config.toml
n_layer = 12
d_model = 128
n_head = 4
n_kv_head = 4
head_dim = 32
d_mlp = 512
vocab_size = 15225
activation = "geglu"
norm = "rmsnorm"
norm_place = "peri"
norm_eps = 1e-05
positions = "rope"
rope_base = 70400.0
rope_fraction = 0.25
qk_norm = false
attn_scale = 0.177
bias = "all"
tie_embeddings = true
parallel_block = false
extras = ["capped logits"]
init = "uniform"
init_std_qkv = 0.0442
init_std_o = 0.00902
init_std_up = 0.0442
init_std_down = 0.00902
optimizer = "muon_variant"
lr = 0.0102
lr_mult_qkv = 0.4
lr_mult_o = 2.0
lr_mult_down = 2.0
beta1 = 0.95
lr_head = 0.00675
grad_clip = 0.5
warmup_steps = 200
schedule = "wsd"
decay_fraction = 0.625
decay_shape = "linear"
final_lr_fraction = 0.0
batch_tokens = [8192, 16384, 32768, 65536]
seq_len = 1024
doc_mask = true
train_tokens = 146500000
steps = 6211
dataset = "wikipedia_en"
Each number is 128 + 24 x the weight over its row's rms, rounded and kept within 0 to 255. Layers, rows and columns count from 0. The size above them is the row's rms in percent of the matrix's.

# layer 6 MLP gate, 512x128, rms 0.369, rows 368-385, columns 0-127
size [105  99 104  96  93 103  96 101  92 103 104 103 100  99 101  97 101  93]
[[129 110 122 161 149 145 119 119  73 139 119 167 107 145 130 123 170 136 107 151 107 136 112 111 105  83 145  95 127 123 121  97 114 124  69 116 138 174 157 162 122 124 126 132 150 146 186 141 140  96 168  91 105  98  93 180 129 114 123 125 138 121 155 168 142 131 142 134 124 100 118 141 125 143 105 160 127 132 151 151 132  96 109 182 113 118 143 100 135 158 163 109 133  93  97 143 128 150 143  68 124 128 142  99 122 171 121 166  76 128 117  83 122 124 143 136 134 137 137  87 142 121 135 153 139 150 131 125]
 [139 130 144 123 117 139  97 134 116 165 110 170 130 112 133  92 142 130 128 136 150  95 119 135 122  88 129 175 127 135 131 124 129 154 128 123 153 139 115 129 110 139 126 146  92 115 140 118 113 147 138 135 133 127 113 124 108 116 145 129 110 126 109 111 126 115 118 150 128 114 124 134  63 143 149  98 160 158 109  62 112 139  99 122 169 158 209 129 161  99  89 115 119 155 139 124 159 129 132 110 121 156 114 159 109 148 122  24 138 131 122 161 143 117 142 110 170 150 143 128 112  87  86 117 122 142  86 106]
 [164 172 143 147 103 155 120 121 101 123 130 100 129 138 130 179 157 139 125 152 118 117  87 170 144 117 146 107 144 142 120 113 120 153 127 150  85 132 187 146 106 166 108 120 131  90 126 132 163 107 202 103 128 145 127  83 152 106 130 148 134 142 125 134 155 146 133  87 153  72 108 134 128 133  94 124 152 110 139 159  88 115 134 108 178 111 178 112 166 133 133  98 111 147 161 134 137 164 128 109 144 108 115 112  91 151 116 153 144 159 117 136  94 154 111 125 132 133 122  79 120 106 131 148 141 117 137 126]
 [ 91 106  84 118 111 150 108 110 129 117 152 118 109  61  99 113 182 125 122 146 119 147 115 118  78 158 117 149 147  69 117 113 102 166 149 155  89 130 137 106 121 144 132 158 113  86 131 119 104 128 159 142 150 102 115 112 156 113  81 159 123 115 152 110 133  69 158 119 122  99 110 141  87 146  98 200 119  97 105 135 100 124 141 143 163 112 154 123  91 113 149 123 118 113 134 118 105 115  88 126 150 134 143 108 109 134 110 102 118 118 130 129 121 126 158 118 140 133 122 116 164 113 137 148 110 151 138 162]
 [122  86 116 110 162 135 136 100 163  94 116 133 151 129 165  86 119 161 121 141 102 148 110 121 120 120 116 106 117 123 156 142 136  69 144 120 131 122 121 110 155  94 139 151 136  80  94 124 139 140 145 123 128 133 101 101 139 175 130  94 124 120 116 154 109 113 146 136 128 103 136 102  88 102 130 136 115 124 156  97 118 122  87 124  86  91  84 165 163 156  90 150 138 104 230 118 154 129 104 137 136 158 121 137 141 134 122 141 141 130 154  67 130 122 142 119 129 130 165 154 128 124 151 138 140 149 106 140]
 [150 128 118 165 103 162 178 136 115 129 110 157 115 125 145 162  99 118 155 101 150 146 119  99 131 107 146 122 116 104 123 146 138 149 149 133 123 167 118 139 181 140 135 175 130 109  92 100 113  81  70 122 143 155 132 116 183 160 112 142 114 143 140 141  98 151 171 136 130  86 117 149 138 137 134 135 129 137 126 143 143 122 133 122 147 151 144  83 132  95 176 161 135 124 109 106 137 121 123 148 116 155 180 140 148  98 125 118  73 140 130 131 169 128  99 135 118 118 123 145 164 149 124 106 198 156 119 154]
 [ 90 153 111 118 108 157 140 111 168 129 103 149 112 128 115 133 117 156 149 123 162 140 124 163  94 130 163 111 122 121  98 121 138 153 112 106  89 146 173 134 139 114  89  89 142 140 118 170 144  95 140 110 122 132 142 140 147 134 109 151 111 118  98 127 147 127  93 125 158 157 159 134 165 115 167 140 138 156  95 119 130 160 149  75 142 121 177 110 144 131 124  95 109 122 138 105 148 142 122 117 101 110 109 118 137 141 168 141 123 101 160 147 158 120 199 131 113 104 121 138 129 177 110 162  85 184 157  94]
 [100  88 137 110 131 133 103 127 100 136 167 116 116 132 124 132 168 139  85 155 127 153 118 145  95  82 120 146 154 156 142 116 112 128 112 124 172 116 133 121 115  98 119 172 103 100 101 143 111 122 158 149 164 149 147 149 111 142 110 115 115 105  85 147  55 163 121  93 156 110 144 130 100 126 126 114 151 127 120 100 176 112  92  95 140 127 123 137 173 147 121 153 135 110 104 164 133 172 127 145 194 100 179 144 132 142 121 128 117 154 111 114 114 121  96  97 126 107 131 128 128 140 117 158  89 106 136  97]
 [129 106 112 109 175 128 107 135 125 120 132 108 160 122 127  85 144 143  88 121 159 163 173 151 144 153 107 123 118 117  96 115 144 139 137 159  96 141 101 117  94 107 136  96 139 142 117  94 178 119 137 136 166  76 153 147 123 125 168 121  98  88 110 112 115 138  82 162 121 132 130 154 116 180 138 159 131 102  83  87 147 102 103 140 173 141 138 133 149 136 133  87 119 143 109  97 120  89 133 163 141  88 112 132 152 159 113 110 130 165 147 129 146 115 117 139 107 108 151 139 123 101 113 134 119 101 136 182]
 [143 165 103 124 118 162 151 124 106 132 153 130 171 125 157 123  81 132 129 145  96  71 124 114 151 121 154 158 126 157 136 150  87 138 130 148  90  98 164 116 121 155 147 102 153 150 124 105 165 119 117  99 155 153 157  80 148 104  88 139 129  97 138 115 111 110 140  64 141 137 129 125 102 104 147 151  47 154 134 166 153 147 151 104 125 125 157 117 145 155  99 111 112 132 137 132 121  90 109 137 140 128 132 136  69 110 140 109 124 105 129 123 121 106 135 135 125 130 115 140 123 174  98 132 110 100  98 148]
 [ 80 118 106  85 161 108 101 119 152 148 122 114 126 141  90 113 181 155 102 146 126  76 116 112 123 136 167 157 132  94 174 144 174 130 119 127 123 144 126 118 118 152 105 119 121 110 131 121 132 156  95 155 106 142  84 133 100 141 139  81 108 152 128 119 152 151 157 130 165 117 119  86 132 129 158 129 135  99 137 121 136 125 130 138 111 140 155 129 132 114 108 158 153 140 127 142 108 120  95 144 123 141 126 110 126 159 126 115 137  95 123  41 117 144 188 115 130 115 123 153 150 127 100 187 156 144 123 170]
 [130 120 131 144  94 110 127 132 155 141  96 176 155 150 157 117 139 153 123 143 104 129 155 124 126 134 103 128 114 146 128 171 112 179 102 117 140 136 148 110 171 151 124 141 102  95 113 126 119  96 167 149 106 119 120 130 132 172  88 110  97  74 111  94 137 124 134  93 161  88  97 153  48 118 130 100 167 135  86 136 131 138 103 135 163 161 156 142 160 148 134 147  74 170 140 152 149 133 128 122  85 111 142 146 120 137 152 127 153 173 129 104 126 124 166 139 114 145 130 143 121 115 145 126 138 115 121 148]
 [123 150 143 151 151 122  99 126 166 138 141 109  95 156 168  97 125 163 133 109 108 106 139 134 124 135 104 111 147 172 127 119 140 143 133 144  79 126 128 144 166  92 122 125 158 129 139 137 136 131 131 124  81 142 116  97 137 125 137 120 128 149 166 113 120 147 114  97 114  69 136 146  85 120 134  88  94 122 163 105 119 155 129 152 111 116  79 118 124 100  96 122 170 125 145 130 177 114 148 139 122 148  81 149 121 119 168 106  93 135 130 137 136 110 153 143 140  88 173  90 126 168  83 132  99 188 155 121]
 [124 115 155 107 163 137  92 115 140 173 128  82 122 119  84 117 137 113 136 121 117 148 117 154 141 126 104 134 144 128  95 163 107 155 117 142 133  82 174 104 133 155 101 123 125 116  89 149 143  82 139 142 110 123 127 124 135  88  91 144 139 144 117  79 157 135 121 143 143 124 149 144 132  99  74 106 130 146 131 147 115 110 119 145  63 134 117 159 136 123 150 136 113 170 171 139 126 137 164 120 114 182 102 173 116 162  86 104 143 112 161 140 132  97 141 128 153 108 142 108 137 105 139 156 159 179 123 104]
 [ 84 124 144 112 147  75 127 178 163 151 133 134 146 110 142 141 139  70 129 169 123 126 109 104 130 142 125 111 132 130 155 116 113 104 176 123 120  98 101  91 150  84  90 128 100 128 126 147 148 158 160 134 118 106 163 121 143  83 153 118 162 119  94 138 123 122 117 106  87 143 147 147 140 119 148 123  75 127 146 126  99 128 131 104 133 135  97  58 147 178 119 103 122 178 104 165  89 174 126 110 131 143  98  97 136 141 116 112 150 136 136 108 120 131 158 119 122  97 125 118 156 142 142 116 111 133 144 142]
 [123 173 137 122 130 149 149 124 114 103 128 123 127 105 102 117 125 154 155 132 119 120  92 116 129 102 109 158 116 147 151  89 103 143 108 109 153 141 139 154 115 135 100 132 158 190 113 101 148  93 126 136 125 144 125 101 155 144 173 167 147 123 114 117  96 150 164 175 123 153 143  74 160 170  97 124 130 119 113 143 128  83 129 136 130 126 158 127 147 114 151  92 135 105  90  85 143 133 151 167 103 169 128 146 102  82 112 126 153 108 118 106 142  99 131 157 135 135 130 115  80  78 158 141 103 153  89 120]
 [100 154 132  98 122 136 121 140 102  98 169 110 115 143  97 168 144 140 139 141 151 121  82 168 132 124 146 133 148 130 104 108 123  85 130 137  86 187 124 124 132  84  89 142 144 139 146 111  93 155 160  87 104 102 117 177  83  90 114 162 123 114 107 119 140 132 119  85 157 164 133 149  99 129 115 109 151 100 111 167 119 101 161 121 143 104 149 139 126 118 168 153 137 138 149 135 132 138 119 117 122 112 118  91 115  80 126 132  94 161 105 125 130 145 109 111 133 140  99 166 120  92 138 124  91  90 156 152]
 [124 116 136 170 117 150 152 147 120 163  99 119  71 117 136 144  87 119 116 128 146 113 137 114 131 154 200 103  99 140 114 119 129 116 134 170  98 104 120 144  64 145 147 102 151  96  98 136 134 108 101 148 143 137  92 140 118 109 136 110  85 153 115 165 130  86 141 115 122 120 113 118 138 141  89 119 147  93 157  99 123 132 173 134 138 126 124  91 140 130 147  88 139 153 113 112 109  92 147 150 131 130 140 153 105 175 103 101 131 131 133 122 140 130 132 115  93 194  86 109 136 101 135 101 154 141 110 159]]
# layer 6 MLP up, 512x128, rms 0.396, rows 368-385, columns 0-127
size [104  98  98  98  82 106 107  95  96  99 104  97  96  97  98  87 109  99]
[[101 110 117 137  90 129 129  99 173  95 127 112 155 112 107 133  68 135 154 126 169 143  82 142 158 119 160 133 117 143 173 132 149 149 136 125  86 128 106 115 110 130 138 107 157 167 101 111 122 169 132 107 145 154 158 129 167 142 126 140 154 141 117 113 126 141 144  99 139 120 149 112 136 122 113 133  83 139 127  96 151 170 119 127 197 101 158 134  97  66 130 116 146 124 165  93  93 138  85 123 148  83 149 134 139  92 133 143 136  91  93 132 150 152 150 120 125 129 109 157 128  95 122 139 119 148 122 143]
 [132  91 110 147 108 115 109 119 192 111 126 154 138 121  89  91 132 148  71 105 109 137  95 136 135 110 146 137 148 143 144 161 150 111  88 146 116 108 148 102 142 156 113 101 118 134 113 118  97 100 135  91 143  83 127 127 112 101 126 148 121 103 138 158 122 175 110 138 146 100 157  77 139 116  98 151 120 157 136 143 150  99 113 164 180 101 118 137 116 143 121 100  79 125 111 130 108 121 112 153 125 176  98 118 139 121 145 154 178 129 135 127 153 111 108  99 126 151 117 104 168 178 160 139 133 132  95 140]
 [109 110  98 114 168 120 102 119 170 104 113 154 143 107 130 118 156 108  99 107 126 119 217 136  94  91 109 118 153 127 135 171 138 145  93 158 147 136 122 117 118 156 116 141 101 132  96 114 135 123 142  82 142 119 110 144 128 135 108 133 155 139  92 122 153  83 118 108 122  90 188 150 143 146 123 136 147 100  99 130 133 136 120  96 168 165 133  74 133 118 119 117 165 121 152 113 147 142 142 173  94 119  98 131 148  79 166 147 153 105 138 120 129 141 123 136 158 120 153 152 144 100 117 141 113  89 126 120]
 [118 151 178 131 135 169 150 152 128 143 118 129 116 120 121 138  82 151 137 154 164 168 116 115 103 158 151 108 129 106 117 115 157 139 110 111 175  98 136 132 151 105 119 123 162 114 125 116 104 152 126 102  86 117 119 124  87 129 160 151 209 145 133 147 143 162 102 130  94 127 145 105 127 172 102  75 109 110 141 155 146 131 162 113 119 138 111 137 121 112 118 122 141 155 105 130 157 136 125 153 138  95 111 110  65 162 139 133 154 140 155 151 134 160 139 130 109 106 163 148 147 102 187 134 104 120 137 160]
 [139 121 127 140 136 134 126 151 110 110 131  96 147  96 129 119 110 144 103 140 121 124  93 119 165 149 159 134 127 158 100 120 133 139 137 165 142 122  97  86 153 122  64 123 165 132 102 117 126 166 120 149 141 123 147 102 130 113 121 137 113 133 111 154 149  93 140 146  99 114 115  98 131 161 136 143 150 158 190 156 142  94  92  60 133  86 147 171 152 146  98 127 171 111 136  98 107 128  97 120 135 168 169 139 126 145 188 129 144 120 120 147 132 127  95 130 171 123 119 121 172  94 111  93 134 121 155 126]
 [145 121 167 110 158 118  87 152  72 107 128 147 135 152 159 127 144  64 175  99 131  95  98 116 152 128 110 115 117 146 119 179 123 116 123 118 138 154 116 102 127 123 135 109 177 132  88 140 124 125 151 133 156 123 116 139 127 160 152 151 119 137 144 116 114 134 125 147 116 107  98 145 151 145 159 143 106 109 111  95 149 158 109 111 168 121 102  91 151 142 148  97 132 162 155 133  94 142 118 112 161 156 124 130  87 140 132 150 112  85 144 147 118 125 107 122 164 124 156 113  98 161 178 124 100  72 170 133]
 [159 119 125 170 135 155 108 123 169 146 145 147 147 100 122 168 131 171 150 124 128 182 174 159 111 145  98 117 107 111  96 164 152 108 139 124 128 146 145 150 165 138 133 126 104 116 110 107 109 100 130 132 150 131 126  75  73 144  72 125 134  88 127 123 164 136 154 146 174 103 108 155 105 100 106 105 138 111  99 138 136 128  92 169 121 121 119 151 112 131 152  98 140 174 142 129  89 185 126 117 141 105 157 122 108 134 136 132 100 152 127 131 153 119 167 123 116 104 105 143 127 147 138 159 120 122 166 103]
 [116 121 132 118 142 165  93 148 105 133 163 138 163 104 155 144  98 114 146 162 107 128 135 143 145  85 129 123 103 133 125 103  95 136 136 146 152 149 124 155 166 125 165 147 115 140 106 106 117 180 174 136 110 152 101 120 149 146 178  89 132 127 131 184 113 142 172 127 145 137 117 138 115 118  92 126 163  60 149  95 180 112 107  93 125 117 126 122  94 109 141 129 137 126 122 106 146 151 121 100 184 106  85 125 152 108 114 127 120 132 114 123 112 111 168 146 133 113 143  79 103 122 143 158 118 103 111 104]
 [104  93 142  98  80 157 122 135 115 159 135 129 137 139 129 108  96 149 105  89 124 131 137 106 160  90 155 101  85 142 103 144 121 100  92 149  86 147 126 120 154 135 125 136 117 122 102 117 115 100 156 124 136  80 131 126 139 145 124 136 165 102 112 160 124 123 177  91 143 154 157 146 171 159 154 139 106 122 145 149 179 128  98 107  83 180 112 184 170 148 101 106 121 111 107 124 158 119 170 119 121 125 123 100 114 120 102 147  96 144 100 119 108 119 142 128 163 128 130 166 122 107  88 102 130 128 121 115]
 [139  99 174 140 140 112 164  89 112 147  96 141 130 160 151 175 129 151  84 106 132 132 114  93 169 103 109 147 112 116 156 123 135 103 126 133 124 122 167 172 149 129 108 151 133 151  95 139 115 189 110 159 112 123 119 125 166 108 114 162 119 127 130 128 133 109  85 114 128 161  95 166 184  92 134 132 108 102 166  83  57  85  96 153 127 131 127 121 114 125 133 140 123  99 127 167 126 133 155 108 113 147 101 132 132 130 143 168 125 119 108 143 119 112 107 128 132 149 174 118 108 109 101 125 110 133 121 139]
 [103 128 122  81 104 115 131 132 121 151 109 118 163 171 164 115 174 146 138 141 192 143 129 121 108 125 127 136 113 101 126 129 145 113 150 110 156 107 127 105 106 112 148 150 132 157 151 149 130 122 105 137 149 140 113 125 174 105 141 126 103 137 105 155 127 173 142 190 114 156 113 121 141 132 137 150 116 117 144  91 180 120 140 118 173 138 134 123 161  96 139 180 118 124  98 153 153 165 139 121 143 121  76  76  94 138 160 113  78  97 107 166 151 115 112  86 128 122 111 128 117 131 142 115 137 155 122 164]
 [134 137 130 110 145 108 108 145 127 131 122  85 124 121  94 115 122  98 131 136 122 102 127 141 159 125  97 161 153 134 162 131 170  79 120 140 118 138 183 101 107 159 116  92 138  93 135 123 145  86 105 118 147 143 126 114 143 114 168 139 157 118 140 112 128 141 114 141 145 144 128  83 115 154 123 177 155 147 145 102  99  69 146 163 144 129  90 156 134 164 147 132 126 125 114 160 135 129 128  75 191 136 133  98 127 123 152 180 101 117  99 147 155 109 106 117 152 146  89  94 130 106 133 169 112 118 149  93]
 [119 112 144 124 133 109 120 103 110 123 110  82  93 119 131 139 113 176  84  80 139  78 131 162 126 150 144 149 124 135 110 167 117 123 132 117 133 144 129 135 164 151 108 116 105 167 125 123 146 109  99 126 103 137 148 115 126 109 142 147 113 149 159 147 120 148 151 100 194 111 135  70 136 149 128  97 121 116 124 139 123 134 117 143 165 147 188 118 120 120 116 174 150 161 128 129 153 114 156 167 176 117 141  90 126 126 156  77 133 146  91 145 119  80 145 129 131 175 107 125 179 115 133 143 113 124 136 158]
 [152  83 172 139 120 150 115 119 105 116 108 104  70  78 134 159 155 126 128 130 125  86 158 158  81 115 147  97 152 152 178 109 100  94 117 118 117 158 153 145 148 135 128 147 102 127 117 111 145 104 151  98  78 130 118 121 141 118 118 113 107 123 141 177 153 102 126  94 153 107 131 129 150 120 139 125 124 117 119 115 128 154 154 167 151 139 160 117 143 145  98 163 110 122 125 162 153 129 168 127 102 144 115 125 110 156 100 121 137 110  95 139 127 185 116 133 119 172 140 109  68 128 154 106 123 147 149 167]
 [144 132 142 147 153 158 116 102 161 174 113 153 165  78 100 154 145 143 129 121 143 166 121  87 155 139  86 129 155 146 150 133 119 129 151 160 125 167 151 127 172 177 153 161 124 119 107 140 140 104 147 122 152  91 124  99  71 150 135 145 144 106 107 116 150 113  61 143 105 115 150 119 139 106 121  94 136 106 105 117 156 127 173 145 125 143 116 123  96 155 113 119 146 109 104 104  98 128 113 128 134 105 151 130  89 137 124 152 140 103 104 154 107 146  84  92 167 104 161 133 108 153 122 136  98 154 122 131]
 [115 141 146 133  83 144 133 138  97 111  89 132 139 112 104 117 147 126 149 146 109 121 100 152 111  53 141 140 115 163 111 108 145 126 111 129 127 102 136 158 100 101 105 132 145 124 134 126 144  79 138 156 139 116 135 104 147 132 137 107 144 105  79 143 132 115 159 154 100 116 120 114 107 141 130 154 122  89  87 133 110 134 143 128  62 143 138 110 112  80  93 100 128 142 126  84 106 126 113 118 122 143 135 153 136  58 110 151 150 124 125 149 121 124  95 169 162  88 131  98  85 117 131  99 108 155  70 114]
 [157 108 138 153 135 173 136 172 148 135 137 148 130 104 105  85 135 106 140 103 136 136 133 100 116 120 172 105 126 108 106 119 136 138 126  96 137 148 104 147 112  84 132 133 121  76 107 131 137 117 151 117 152 107 149 179 157  98 101 144 131 158 113 127 127 119 149  97 143 162 151 108 168 121 151 138 137 113 165 113 126 172 144  75 142 122  56 150 153 148 131 125 115 106 125 102 119 145 130 167 141 143 140 126 118 139  74  99 109 131 179 150 166 142 117 137 155 103 134 132 172 123 171 108 153 110 170 126]
 [123 124 147  89  94  87 119 135 131 145 116  94 138 146 112 150  82 132 158 148  81 145 143 131 124 101 145 109 167 102  99 128 107 133 103  81 109 101 132 113 109  75 115 140 153  88 130 129  93 130 156 116 102 133 111  85 111 118  94 107 142 151 138 145 151 147 142 115 115 121 131 196 116 122 138 105 133 104 122 115 153 161 112 137 109  94 200  82 120 100 177 129 108 140 142 156 137 121 140 155 145 116 161 101 130 144 121 121 157 129 121 129 144 142 132 126 143 125 147 112 158 122  87 160 131 150  72 112]]
# layer 6 MLP down (transposed), 512x128, rms 0.179, rows 368-385, columns 0-127
size [105 101 104  94  88 100 106  98 101  99  97  98  94  97  99  95 103  93]
[[150 109 149 127 128 120  96 130 123 111 148 106 158 137 110 103 153 162 133 154 140 106 113 115  99  96 113 152  91 120 119 149 163  68 138 143 197 169 109 157  86  84 136 136 107 134  98 121 125 115 146 116 136 177 132 119 127 110 128 114 100 115  94 116 125 100 152 122 121 119 100 139 108 123 118 110 108 133 112 105 103  97 184 113  98 112 121 177 144 123 167 134 165 114  95 140 147  86 112 194 130 126 158 135 137 112 158  85 162 148  97 153 109 120 111 118 131 127 117 158 126 144  99 157 117 112 142 121]
 [115 121 136 110 147 139 120 122 136 158 120 115  90 150 136 120 152 111 102 110 151 132 115 120 144 114 142 111 149 115 102 138  97 126  95 136 143 122 104 157  98 137 127 146 114 150 121 129 143 100 168 148 118 121 102 114  87 164 145  87 141 100 135 119 140 122 160 133 112 103 148 114 155 164 159 100 102  74 106 136 126 152 170 119  81 150 127  87 131 134 108 165 151 114 118 101 176 123 188 177 137 167  94 141 113 120 137 107  91 140  57 164 157 114  93 121 120 109 123 116 114 100 134 125 149 145 185 123]
 [151 143 137 128 148 130 131 139 169 133  98 116 156 129 150 131 135 150 132 134 107 139 117 131 146 131 153 183 118 172 101  95  90 141 118 129 120 138 113 108 118 121 127 126 130 126  64 126 138 150 160 148 160 180 129 173 119 136 150 162 113 110 105 151 109 116  94 113 129 133 116 143 111 144 141 127 105 178 112 120 168 111 151 111 105 119 100 106 151  99 106 109 144 118 110 114  59 129 118 124 144  94 130  74 160 136 123 173 148 153 145 107 106 100  85 146 125 103 164 116 133 134  85  67 149 113  89 127]
 [176 128 112 122 150 113 167 150  97 124 127 152 102 221 131 145 146 114 133 142 146 131 137  78 123  67 156 137 107 113 119 119 152 111 156 107 153 138 119 130 141 165 151 134  85  96 139 130 153 109 145 105  98 165 169 115 107 121 135  98 120 132 123 161 113 153 154 100 126 117  89 135 127  98 154 114 147 117 120 153 142 130 126  92 137 136 104 135 134  98  73 149 153 135  86 116 116 125 135 102 103 151 131  90 115  91  83 161 143 117 120 154 130 140 113 154 147 119 137 133 106 133 113 123  82 103  99 139]
 [101 177 106 124 105 109 114 120 153 122 163 146 168 146  98  98 147 107 146 143 151 142 151 153 144 164 132 117 130 111 122 148 128 148  99 153 138 149 153 130  86  98 107 130  92 130 135 160 112 113 130 105 125 119 111 129  98 134 138 131 122 146 135  80 163 144 107  84 150 172 101 138 143 128 113 101  87 107  97 101 132  77 127 136 147 143 168 129 121 101 142 162 150 113 113 133 126 169 122 117 127  91 127 139 138 113 172 151 151 149 103 171 116 154 189 126 119 136 105 127  78 192  98 137 142 107 149 121]
 [157 141 165  90 162 101 123 157 140 122 122 135 117  88 144 157 139 118 140 112  97 149  92 104 155 106  95 135 132  94 131 115 147 128 139 114 127 137 132 111 141 131 128 130 143 125 155 152 133  85 110 119 136 106 108 132 117 134 129 121 156 142 115 124 162 135 152 118 102 157 102 131 159 132 143 135 136  96 116 141 130 148 118 134 122  91  64 132  72 112 137 117 138 152 138  71 100 135 100 115 160 131 148  88 119 137 100 126 139 103  85 112  72 159 126  63 147 136  96 139 105 209 138  94 116  92 108 119]
 [133 117  91 134 111 109 122 154 120 118 159 120 146 119 134 163 133 131  86 144 124 109 130 146 109 149 173 135 135 192 128 101 172  96 138 166 115 126 125 144 151 127  94 175  99 127 164 120 124 145 104 125 195 124 151 134  82 102 148 117 166 105 135 104 136 129 132 144  70 111  90  77 148 125 143 142 101  85 151 118 125 148 133 105 125 101 101 129 122 143 109 122 138 163 132 141 155 129 143 121  83 141 119 153  96 107 149 129 140  95 157  75 127 131 106 117 135 161 143 143  94 154 142 105 159 152 103 118]
 [147 109 100 136 108 114 154 136  76 120 132 139 116 115  93 141  82 161  99 128 104 131 135 134 132 127 111 166 129 123 151 157 118 113 113 119 102 111 109 153 143 120 116 116 136  89 143 203 142 127 165 105 113 142 155 132 170 124 119 122 131 115 155 132 102  74 112 157 107 165 165 135  79 121 134 147 125 180 110 163 128 153 185 144 166 130  92  90 113 153 121 109 121 164 147 115 113 150 130 119 132  89 167 167 103 140  84 159 142 122 109 132 147 120 171 113  99 119 105 122 128 126 127  98 145 135 106 139]
 [135 135 128 161 125 145 128 154 133 118 143 119 147 118 162 147 124 168 149 143 114  90 131 148 118  79 149 116  70  72 133 112 143 101 126 162 122 109 147 168 128 136 125 136 143 109 167 158 156 106 129 128 104 134 122 146 151 108  98 135 141 145 144 109 174 155 120 138 133 142 140 176  93 145 129 120 162 121  79 127 103 127 118 133 167 119 116 174 127 113 151  83 122 167 122 103 145 125 135 167 130  61 135 152 107 123 118  75 153 109 170 133 121 137 116 106 116 129 197 164 113 137 135 117 152 125 126 152]
 [ 81 133 163 101 128 143  95  32 103 118 106 135 124 148 153 130 148 161 125 125 145 113 108 156 144 149 171 124 139 176 151 102 121 146 155  87 153 109 144 117  97 156 150 121 153 150 103 144 123  78 157 150 137 155 147 139 151 123 119 113 151 110  93 149 138 114 113 145 142 137 176 126 128 156 109 115 122 180 150 132 141 128 130  92 118 125 115 155 114 152 103 172 113 167 121 131 108 131 176 132 107 145 129 142 126 141 116 111 126  96 131 137 165 149 126 150 113 116  96 114 133 160 119 141  69 120 135 150]
 [104 132  86  89 134 102 110  92 158 118  86 143 123 142  89 115  82 112 112 137  77 130 158 152 131 153 133 121 149 128 135 166 145 155 114 155  71 123  95 152 122 108 122  92 133 110  54 136  93 114 164 127 123 139 124 113 135 132 134 113 117 143 130 128 146 116 122 147 127 144 140 120 123 115 135 134 135  85 108 161  97 123 122 108 110 133 143 169  95 138 125 123 141 117 114 105 168  99 103 109 136 177 179 138 140 160  97 121 128  89 114  80 114 136 153 177 121 159  93 102 140 127 111 100 165 131 116 128]
 [122 128 156 195 116 127 123 136 126 156 107 127 119 126  91 136  92  92 140 127 103 126 129 111 115  90 145 114 128 102  83 151 117 118 134  87  98 127 108 130 127 126 148 137 155 144 108 107 137  93 137 144 128 159 188 137 130 127 105 119 130 114 147 184 131 143 174 117 124  94 125 150 166  81 115 117 131 134 119 120 116 180 105  93 101 141 160 123 161 148 151 106 120 121 164  73 125 155 140 180 119 156 129 111  99 102 113 140 152 104 137 137 154 121  92 105  91 121 136 153 111 137 145 107 179 169 106 139]
 [ 86 142 134  90  97 121 139 136 123 119 185  88 145 122 158 125 124  88 129  89 129 142  80 159 125 107 155 119 139 145 167 113 108 122 155 135 101  96 149 102 106 103  98 117 157 145 157 120 129 154 135 149 127 114 135 117 156 176 139 119 188 140 127 121 111 104 166 149  75 102 118 148 136  80 126 114 132 129 117 144 142 121  66 184 105 104 120 150 116 104 109  96 109 124 127 119  92 126 154 125  83 135 127 136 128 137 147 133 148 122 136 139 106 137 150  78 133 145 109  74 128 128 168 121 147 134 129 151]
 [146 154 115 159 157 115 150 127 128 148 115 120 171 141 130 135  83 112 134 159 110  93 124 120 140 170 141 129 153 133 134 125 121  78 117  99 125 115 136 165 147 143 168 134 139 102 101  92  97 172 149 148 107 140 116 168 120  94 124 123 102 107 147 133 140 160 108 131 117 157 139 143 114 119 106 138 118 148 133  99 143 140 137 173 125 152 163 111 138 123 124  85 127 154 110 125  53 141  94 109 110 157 111 155 135 159 108  95  95  90 137 136  96 146 169 119 113 104 122 111 173  97 108 133 172  95 151 174]
 [126 174 112 152 123 104 140 107 111 103 125 125 117  87  96  68 141 119 103 127 106 100 132 123 126 101  99 112 125 123 137 145 149 108 131 109 129 120  74 172 144 107 150 121 162 141 125 116 117 113 122 134 131 161 102  69 129 122 124 125  69 110 153 135 168 139 173  91 128 174 113 107 128 114 124 165 133  92 133 159 113 143 109 103 123 113 125 156 171 102 135 172  96 139 112 117 148  88 172 127 134 114 109 163 113 121 134  95 119 154 165 121 126 150 141 188 122 115  97 137 101 155 148 127 159 146 133 146]
 [137 119 106  96 115 131 155 125 122 142 103 106 115  80 207 128 154 135 115 151 154 129 159 144 137 136 130 113 124 184 149 148 138 168 133 123 177 126  91 131 120 147 189 147 145 127  94 105 155  95 116 121 171 125 142 116 177 114 118 129 114 155 114 107 141 134 122 120 149 152 136  93  98 190  86 149 119 127 117 138  80 138 118 141 136 124 116  82 135 139 147 155 130 145 111 132 136 108 115 116 149 112 134 155 129 170 143 140 124 142 133  58  97 108 128 120 132 144 161  87 117 134 102 111 152 139 127 102]
 [143 119 105 124 114 126 114 112 145 184 125 127 107 139 159 114 151 139 101 115 135 134 146 169  66 158 157 121 151 106 176 125 149 155 135  78 161 134 133  94 142 117 149 124 128 155 122 142 148 111 126 137 147 145  98 111 112 131 138 156 149 155 145 116 129 144 134 149 116 133 100 144 117 108 112 161 135  92  93 137 127 119  73 139 125 114 113  75 114  91 129 138  90 148 125 124 133 139 112 153  89  98 139  84 190 154 117 116  89 148 114 150 127  58 131 105 103 139 146 133 144 167 144 156 103 168 145 110]
 [ 96 129 145 120 115 133 112  87 114 164 119 130 154 136 179 138 102 140 107  86 105 114 135 129 180 103 105 105 159 143 111 135 108 114 120 153  93  79 141 142 118 122 182 124 116 141 113 149 120 107  75 144 143 137 132 156 117 146 148 157 111 116 131 126 176 112  97 144 109 101 132  95 133 141 155 118 120 172 116  91 114 161 152 130 142 134 129 108 166 122 128 123 163 152 128 166 188 113 149  81 134 118 109 119 123 157 140 131 155 151 139 101 133 151 144 152 128 126 138 184 152  90  92  93 169 145 121 144]]